{
  "positions": "learned",
  "init_std_down": 0.00556,
  "lr_head": 0.00759
}
Each number is 500 + 50 x the weight over its row's rms, rounded and kept within 0 to 999. Layers, rows and columns count from 0. Numbers have three digits each. The size before them is the row's rms in percent of the matrix's.

# layer 3 MLP up, 1536x384, rms 0.138, rows 1019-1068, columns 320-383
109:477495534442449458514553513524440566607501492517508518471518408638612481492505513527500456431583451590465564479500555499496507556541460450529529544519373532379474543513429523454470576507475487
101:503564545539488518537471593582386511568520499483447505534588471494536487566523464461487466497549445571373495389509455434442474512475549456456558569546570610531513558495526497504538525470542612
102:401470484582432453464544494599523488519509491524468527510530469415488517520532488497543518589565460422429576560410493515497448471555475470481539496437536545496459388509397510516525509369502628
100:524485409451429511474519539465465544488550470433468417518454431430452535464538500443564489487393419486457538459536518401506478585447555438522465542466592446460471494564469534490414519540519492
096:475558448499580490489545518487478480447466572516553549489518418478461553478451517353459401412574466516494486545517478597475495439421539488535473482511553540547527520512649414494488513571472488
106:426478571504485483442518537461509487526599566476557457488490554524501524457543465423553604480496514508462489511439489487476522454548545453501474473459582535454468481433635529504430519397521490
098:430527504547533600515441487472475424497433564519391454495538434515494513549456430516534411505546537563440496423442517395437472438377560532473597467575507504551511524505577516491525458483561454
103:534469517496510488516438438504578569605466466471506459519624460504517516565481520489552500484505467492510525500476562541444557505530500488451562459532444532572455484487541573497505534485514474
098:485448498479508475396519452495513449421466449472483531427522481514555461469483466556525578528440517550491537550507523466541495518543415574436486518444426525460510505570565615479464463537386572
095:543532535508445465409520539475457542539457492477506529503501454502493427461460561467495429528513503484562501535583557474438502489561522460484516448515465484529492512507452513578481418523480527
094:486434537537573564489591511509423490381525504396521475522565551458528521441647492506502462464561454521521456520571451470483555500473557483531432442545633499432548471509466524455461547407482550
100:492528385497519416415531424478552474537487511584523658462508468524473432465495558550490483492483548448443587571481460505502474497461502589548549453517545457536475492464506508545457514437467486
119:383414530476551588499515524586615568473508520452580443465528509574447469555518477540572530426583418473507519489472449532486455511611509516499493387455558478483415485469443507484598533463480466
100:466520430449428452492481514541429458474554536471524529466416513551514546475441448551478503577538478477512589568512496450487480387499391518468559551587482414480494470550580544524475468618487477
096:321550431606525494526434483584345521524520588536419541497467530506596451507493542471517570539517543460532532505455487534457470509504408518556502541573563531494418590536449435531487466522565495
100:519528464458508525425488501434569570502573433502485432508512489484491535463477470440417546423464493497420511539577484625542356406481465470518531582549576470511469425471520526457506548397521439
084:482480545463521538416467497433567463613488504467492502511574502528521430376469483497530482497429550490474439503491446499469526552389569503491430435595465492547481449476535496570505479451498495
094:519491466511527520504534559504557508517495467552510478588504491445542517621493419543629556529497559404509563499462473523518550487491504551468376566473572421523487499511577513514492495446493539
089:387405533558475464522567435546470467513494513545489526492480450507492578472505495536514603454571407456526501608420525498477505477471476561539500497616513556487589467481467478553451482524501574
113:466466491452490507534495484532608481551520493477424526552478513477521547506416584453423533467492450457436484468460482465505557442541504514493506458515475479480525524491554465355551479567567532
097:541522394491545505471482483576450440481568511507506551446496448502549529524524465536518551482453519519563490518521531492542442594519461507549520436489481461500506483485413477454569467413523589
102:524496402475435486557441489502500509530534453466469437526558476555454444526567399498560492527555541535403636482506481421497492384525494474593485519548439500458531422470479477481449489454550440
101:540546534459461555543439500518591385565594449521441511446502509514416578477497554473519515417540458459496504503523404443333548579465508547547506466525468513522499457513575479482522432512473566
088:488537555418427497472509514468533533482471492517541518549456449561517496497436569454505504545593356474541449406486514625566428485553496492445592474384606524443547481503523424438539482490460475
079:439502541531518439519488484480485503600539513461581494416578442464444585584454494456449487449405452526481457486499609470522505548479525549489456493514520510502470536484469528502453499581375553
097:571470445425523569442533443542544414572511424596495500525505437540442478442509457567462440420510560438471528467514491453466513470488443616452540430588534497529469479428451523506521451445500563
098:458478465499512470533400533545489471558439498531415475593488502422517454493531548500570512425473463460437515538500486528490454463500567526441584527519547475523547484497463519476435551568556471
110:540543527490471465440543540483501480499520527433464466433427550482504470492489524440478543489528519506469385477544442498427601463456476526427419492537493499486527448558443536573530526448442535
096:561403450571429574464468491501486581514538469495535412497598482565508595404563460529510470499473490328475525480524453426437494601483484461482467511565466501466509475487541512575513517501486534
102:429571427473452550544504473509555511420492449471526529512520418495434450526526447417446505453543549536510538420469392640528454507454615455477547563462547537509628495539451481534523456449446504
089:406476449480522453494471509590452431546493503497427437518484345533442465512523428479474522497444590419495502526457497494573495496514429546463531524566535519542551544477474524583562589472489544
096:515483412476500605482467546485514480635587514479561495538496469536478382515579437549480574456523545473480593527492387509581412563483648476458526474532446515513440503538439608488478569496367520
111:547493501448452512453460540518484474562509510465524395508506450459554446537480445510581421525492550481517513495451454488441498459503538286528472593437469525419512455532550462481553401471442462
098:494448509536522504492477503446503484488460478438544516498630428546486452529516488475577571451534550616491520509538456539525465420489444475425519589464599443545466466571556472456410478496554511
104:402531453567461469449494538378574487495450486451448493428494505498484479550458510517485607527563547547506438453454556453513520509604626430448502484512524550523462493583440473449565431498433569
094:423498526586494439499515488417425583535453464491421504566470569627480523527503468456657416485513483434517575430547483441510484541499548533524583506474526532554433539468564526519494469463566510
104:482496482537508549428522541461466529495458556462452474532486492593481425570520489479506498419620461452498420483554387465522545538499528431584521499594435604563515510516509466482435451493532541
100:519444541548504486472537516512425530472526583473507500464457534430466522502495508469452479440475469485409523478474616573440440526461526405488514480539381513418472452539447453525511461530565409
086:499443487487498441467518455488463460627501443562479558514509445551557403430386578459557500532520505535528438453554403454469484450514403497519433531480505443507441417538541540465574459436547452
092:490492556576522480439520485379472500560476603554568511422603494491520498504517525517486449524496549432472480626530534468540551497538471536560557582475596492496528448539503448532473564501614499
090:535561436523456516593501520547501465575511407483470557535524397507456488527432564484557445436614481521405523542530549502524551550518516517454588481539614541499486483554495497540425488525501502
104:508496470576487576482412595430398497561481537488580512466506518430521594553489405523542509532519411506501451513520496554421470608483494433455536543572439608470532505502540468411562454436505455
094:545550473469520527539525475504481508472515473406433558496568500534508544575592455453496539513538478541511443492521497395450516544572623535515483588478539505482492511425497451426600458449480494
105:529469467540507505447500530487436493561531489464368470562525495440584507469456423507443397497529478546483565444601441496456543484509468495516506548577545516516514474536486493499537441572494440
100:424492547464580532458517471503524448492535570515566415439520451560500429482455565532507455560545524475467508572537533505603569423507422414460488526478568529412515482412484466465606586455529489
088:523609489493480454520475487493492557529508532504427545516584453571472510463460581488502599470487507479476575380560417526486509447453559505538574400568565551433512466638503495489486614521443467
114:454452636580514508537545511521469474498513577452542549450530475580556401445514559515594441384461527551508466492357445470537483485536475460460422567509476548487439632540608519531541545514558495
090:443412581514514549435447518474540478569473488511509517442470411509560591476484491475439427400536444570457521562404460568495506414564516627546470483546525472451516484515445500531557495466552460
128:544457521495483475484472491479446491521579553532434441533419436580562602587454523411445381496502540510547537495479532416448595471518501506508495456543460506488419524518404473418465578497555469
092:497564541522529463532514498473489492550459480617497544491477528448443510390488451444456531499591508502493469524601468438389547484541374496411491474399517566516577553464466462570506503415526420
# layer 3 MLP down (transposed), 1536x384, rms 0.13, rows 1019-1068, columns 320-383
109:565451481456386501533518425515418492499562480468500524494538495562487538448480547490494494514450535506572470471486436422509423499517431467526467460475470481520395586520567521524526561484489510
091:470554528484518486470457477448538497540539457532475426506480536539422492420483513411513525611545527507495464500499488525413501477561485590550429539518458477484519431459466386513567475470469446
109:559460535445508505452510523537538454556433469490519487521465485488457364528467533463536513474455541503486559535482438455572537423510613409475407416509529514521384502497527491579652441489499503
105:571520469505568479510567437459487529398405547577482465497586474478456524471539476531481501512439582504533544588523437577498534388482500484476475465486527612439512549483503549496587599618480449
099:417479497573513513591518468545488533468432514462556460491527580446631489496473609518488510389483581552485474525516510494577402560462448502508522511460489477490499467490520520460534471542474459
095:583590515499534581475589586580587539475385428492495591455535519462533519578382492526461540513518559451441512551448546526569438429569470543520540485510393560503397441447463455494509563480538464
101:473438483407514477559488436590481532521504511524513533488507548546453388537512499527517549431486474447557569422506438493521517521542484563472496501473541584491578550403530482498612355546535522
101:493476522527498498433495471508500514510506629496507465483465488357495504580564476511497507516483480534475453476505530589468591560442577601453475428454467528467518472513484534600502462434509523
082:491475438520482432592434481532550462498563468502507533547570432501482559453514513427440485406537439576496523524522454474505450535597480456608424492549495498568464483535457393565453485529514536
093:451492517555394500505452470546534464426571438465455508530499579437484558534562478470468490502517425457517491545476527524478477498579503586424535428420517443623581524489534500522470455502556432
091:556524488597602438535567475536504482436450499495405543491553517523507468445546545502473500444485509502460567561405394536544611486556524470453467445547478554495413499545422446375538454474455495
084:518464421482536491485424456485428455488509498473537567556478531491549507410452442513573402545494597466425502598475488455495486476514494491481488504547506487546470428574520428506524520517495555
113:552543456568527589528411596384528553444550420444490499454486496474552540379502522465491455538519524442565542492534541441520515433421487481512431457507561454471497509500550552434469457369553491
096:587455556444482582534511507575510501428541378516512562478523601463505348532469467560547571415436454519497484540539512527466512466447453543571512457461488475402512459442493474542522589514416548
086:541462562562478399507497470402443451505547512459438488466502452511486463477473470530402465551557447570486477582515522443511520480577456440502471496522528542513590451476487501489419542375543515
100:481548515478468448424498634565544472472470418503540395575561446467381444477495423432508582553490517471514483469492543481538459476544553472451486501571506517550549437507579514509525560545468488
088:547510519454421552509556510481451653421465456572572539453545490467511483537509464436538448547569473516600465528463539548443500572483528421505519560391481497383486508552451502581568488508463544
096:540400414456506393469412559500490512539568502473471399495465565506522437510520455544535477398569495464500531466532445521521497538540420438443521481454551553560487509524484544592472454473446461
088:555497537594538460505579512522572444467494471477476496546458596537551472489503506534526475497506517480502467421648456411645528517453447510579522506418490606475454516521441532524490505547466482
091:511476500543553479429553489426381466476569479537486537444484494451397484543504514499530502530513541529503528485536496542493394510440530506448450469462502507479502459457540502686516428519482475
083:566546425536541595403486528500516480485475400503538504521552529444626483499416407491452503434551484405495517619510422427489473497487512422432482455480539479472477433437570509488508586358514470
102:377455565559556472446582519666536445439498437538432540577482550529476548485440479477430501523507481560501477466531614539470552460563550523415416508447505446586564574461533504580549509567448533
091:520377434492548530447552532518507496523467528457436516510492401454495470488581419611459524540492594540584487487511558520634532414535526514515479454493478445509471468515506556508466509487460529
088:402479498477522473517518559513513618561480465427380602470480465461527566531525380485496455501488337437530474440515432429518442469485552532559468477570462514487544486621534449556454489482462469
087:433507526474505452535435531449449538497586560454476454381456513534526504459448531508406378529556553496505573514469513530420556496482534446525434507560588470472481426470513525404466553456454527
106:502526491567504547568485420424410477423507552470524578504503509443565409457419435440465474465479464592557506512504479535522535499557496599504469444578540449369412543539513452565483371481548530
114:509456537458483510445552463491573455447460536471542534486555540455485515537504375456657492453566543548511477506498486550530557519516464472478491483446478500537467470581556512537613505476450504
109:431411527431475435585417416536569460552532605572583493535500418486571561509539551516529449451457394498478554483469537427574529533497547494514581460497489479514466499435455567416516531397574515
080:540484529439506512547461484517553362484549461529479552518466553459575564468585513550457572442491379667445543475492454408517562485496559450536521531534440406515457472426511498529535510493554562
098:546527423425458545425453519519495484522460426588472453531546534463486401455415503574484452512521511507522438570495488499596536437578555456553421490472461472538441573418539408435472492568434529
111:505568419424490465515463503518408524543475429488479494563574423461490501557452501444547474559501498492562534507416546537482498557523474461507493497582509475526468553448416511527449450496550355
094:504453526452541517509521547466564554496518507569512473474490474538548462414464568522436521475515473537486570447498494524577523518520493518463544512476377506501548412451488518518378559451555471
110:487513543521499538559529533492461465474577477460476497446565451564473561525550498501465624432468514486443503485454484482500521426512510481560525513475476416593507563531499457410492434452488461
104:549419553462483527411506529570405502432462549558464467417500346526352535412502532477507435405499504450581498566485460470537490561461527450575457571508414486486452547555422513456446558438433474
097:469549523503437476457433386478547471409489474520495470510510397488546551568593437485406442461468481535546478580505444515538512564380520548526486456478507516496542359492565511537517499442529504
103:512483533470495492521564532460424563504463480358555597552488481576442440543479525476536502504466544470483515512448500450443500455448514558517455475560405455518510493440468534471502422579515519
097:582535512568451524545574512496525507459434434509518516499491378519473486585596528514504510551477532547512433473548395479479460382431494471474571531503406538467486517501517502482468539582453622
097:426543507532427474429446475492492537549467503591487536490435539462423477396563547417539493562425463550503529547554431548526587472515514510478487528479508448441430503512402421592475447510347566
090:575524533505453423475476444498548465605499472413532529485387480498570364525440517487487459556468508512464426461503450453540466467592426403468415493498480495496479508476544582502529489480492463
092:436489601572491440583498433536477528486481473486524454592447555498462540453491627579482584522525450552510536498479411490525496543467429516455567451472488475384569405521515567476491501517477560
093:561556559571609527471519431492600561499557566558511536447557548524436595448563552440508487496468533481528472515511490548475559596489536471527491486508480466576536525513439535481528560517560467
114:560500514360564456379507531448505587565416610579531506429465554529457511557453435546427518435506449465378479618545442556448524507468444525457503546488459579526444515503533400483485548482464471
091:414433574599450468544490552492483455499508524462492448471471500469520480515537438518430455498517526434509570520467514519415468535566429538418485484539463468412435505607575468477595483506487517
101:482429531341401410452544440495485531545440525510528561456483560477408479461446519513525528534497456542476553523474476565538528555521530579424528538539511512476497524453501381515420477532568494
103:491488448482522526392530562450531477528492529570480461538489529554511475490439472591524427463409501462477458559470536498524450446453372523480625441512476530478511484566386462415452432603501498
094:541539452569479475448561518573531554542562476430518530437569554509516420512583601421530410519497530454448489520488502453463517500504511489533459537387463496437523438432414559500444512379539492
113:482462421474524506478369467530519469482504532489475358493475510577489530554488441482451423503496518515514392549479524457559500514514449596544505460446540511471522437424474627482458453457509480
101:479548535521542523462576521534500443475486483595532504492455394521477470518451412505513485443427469572572507547508521471539477431490542563496444504506496501405451517583483459476499518591577456
093:515459578458477504441547623489497461538545365473480505555487512531490475463544452426572516456492476544443535460483460498489557536461516446421484491518477456510508471560575505443419467547373433
093:561389414454431545471489458543498440500383405452526565495490532576571505474514477557579439544443518498473579448459532602560466416579551448522470505460582455446555489465493536481517563674530591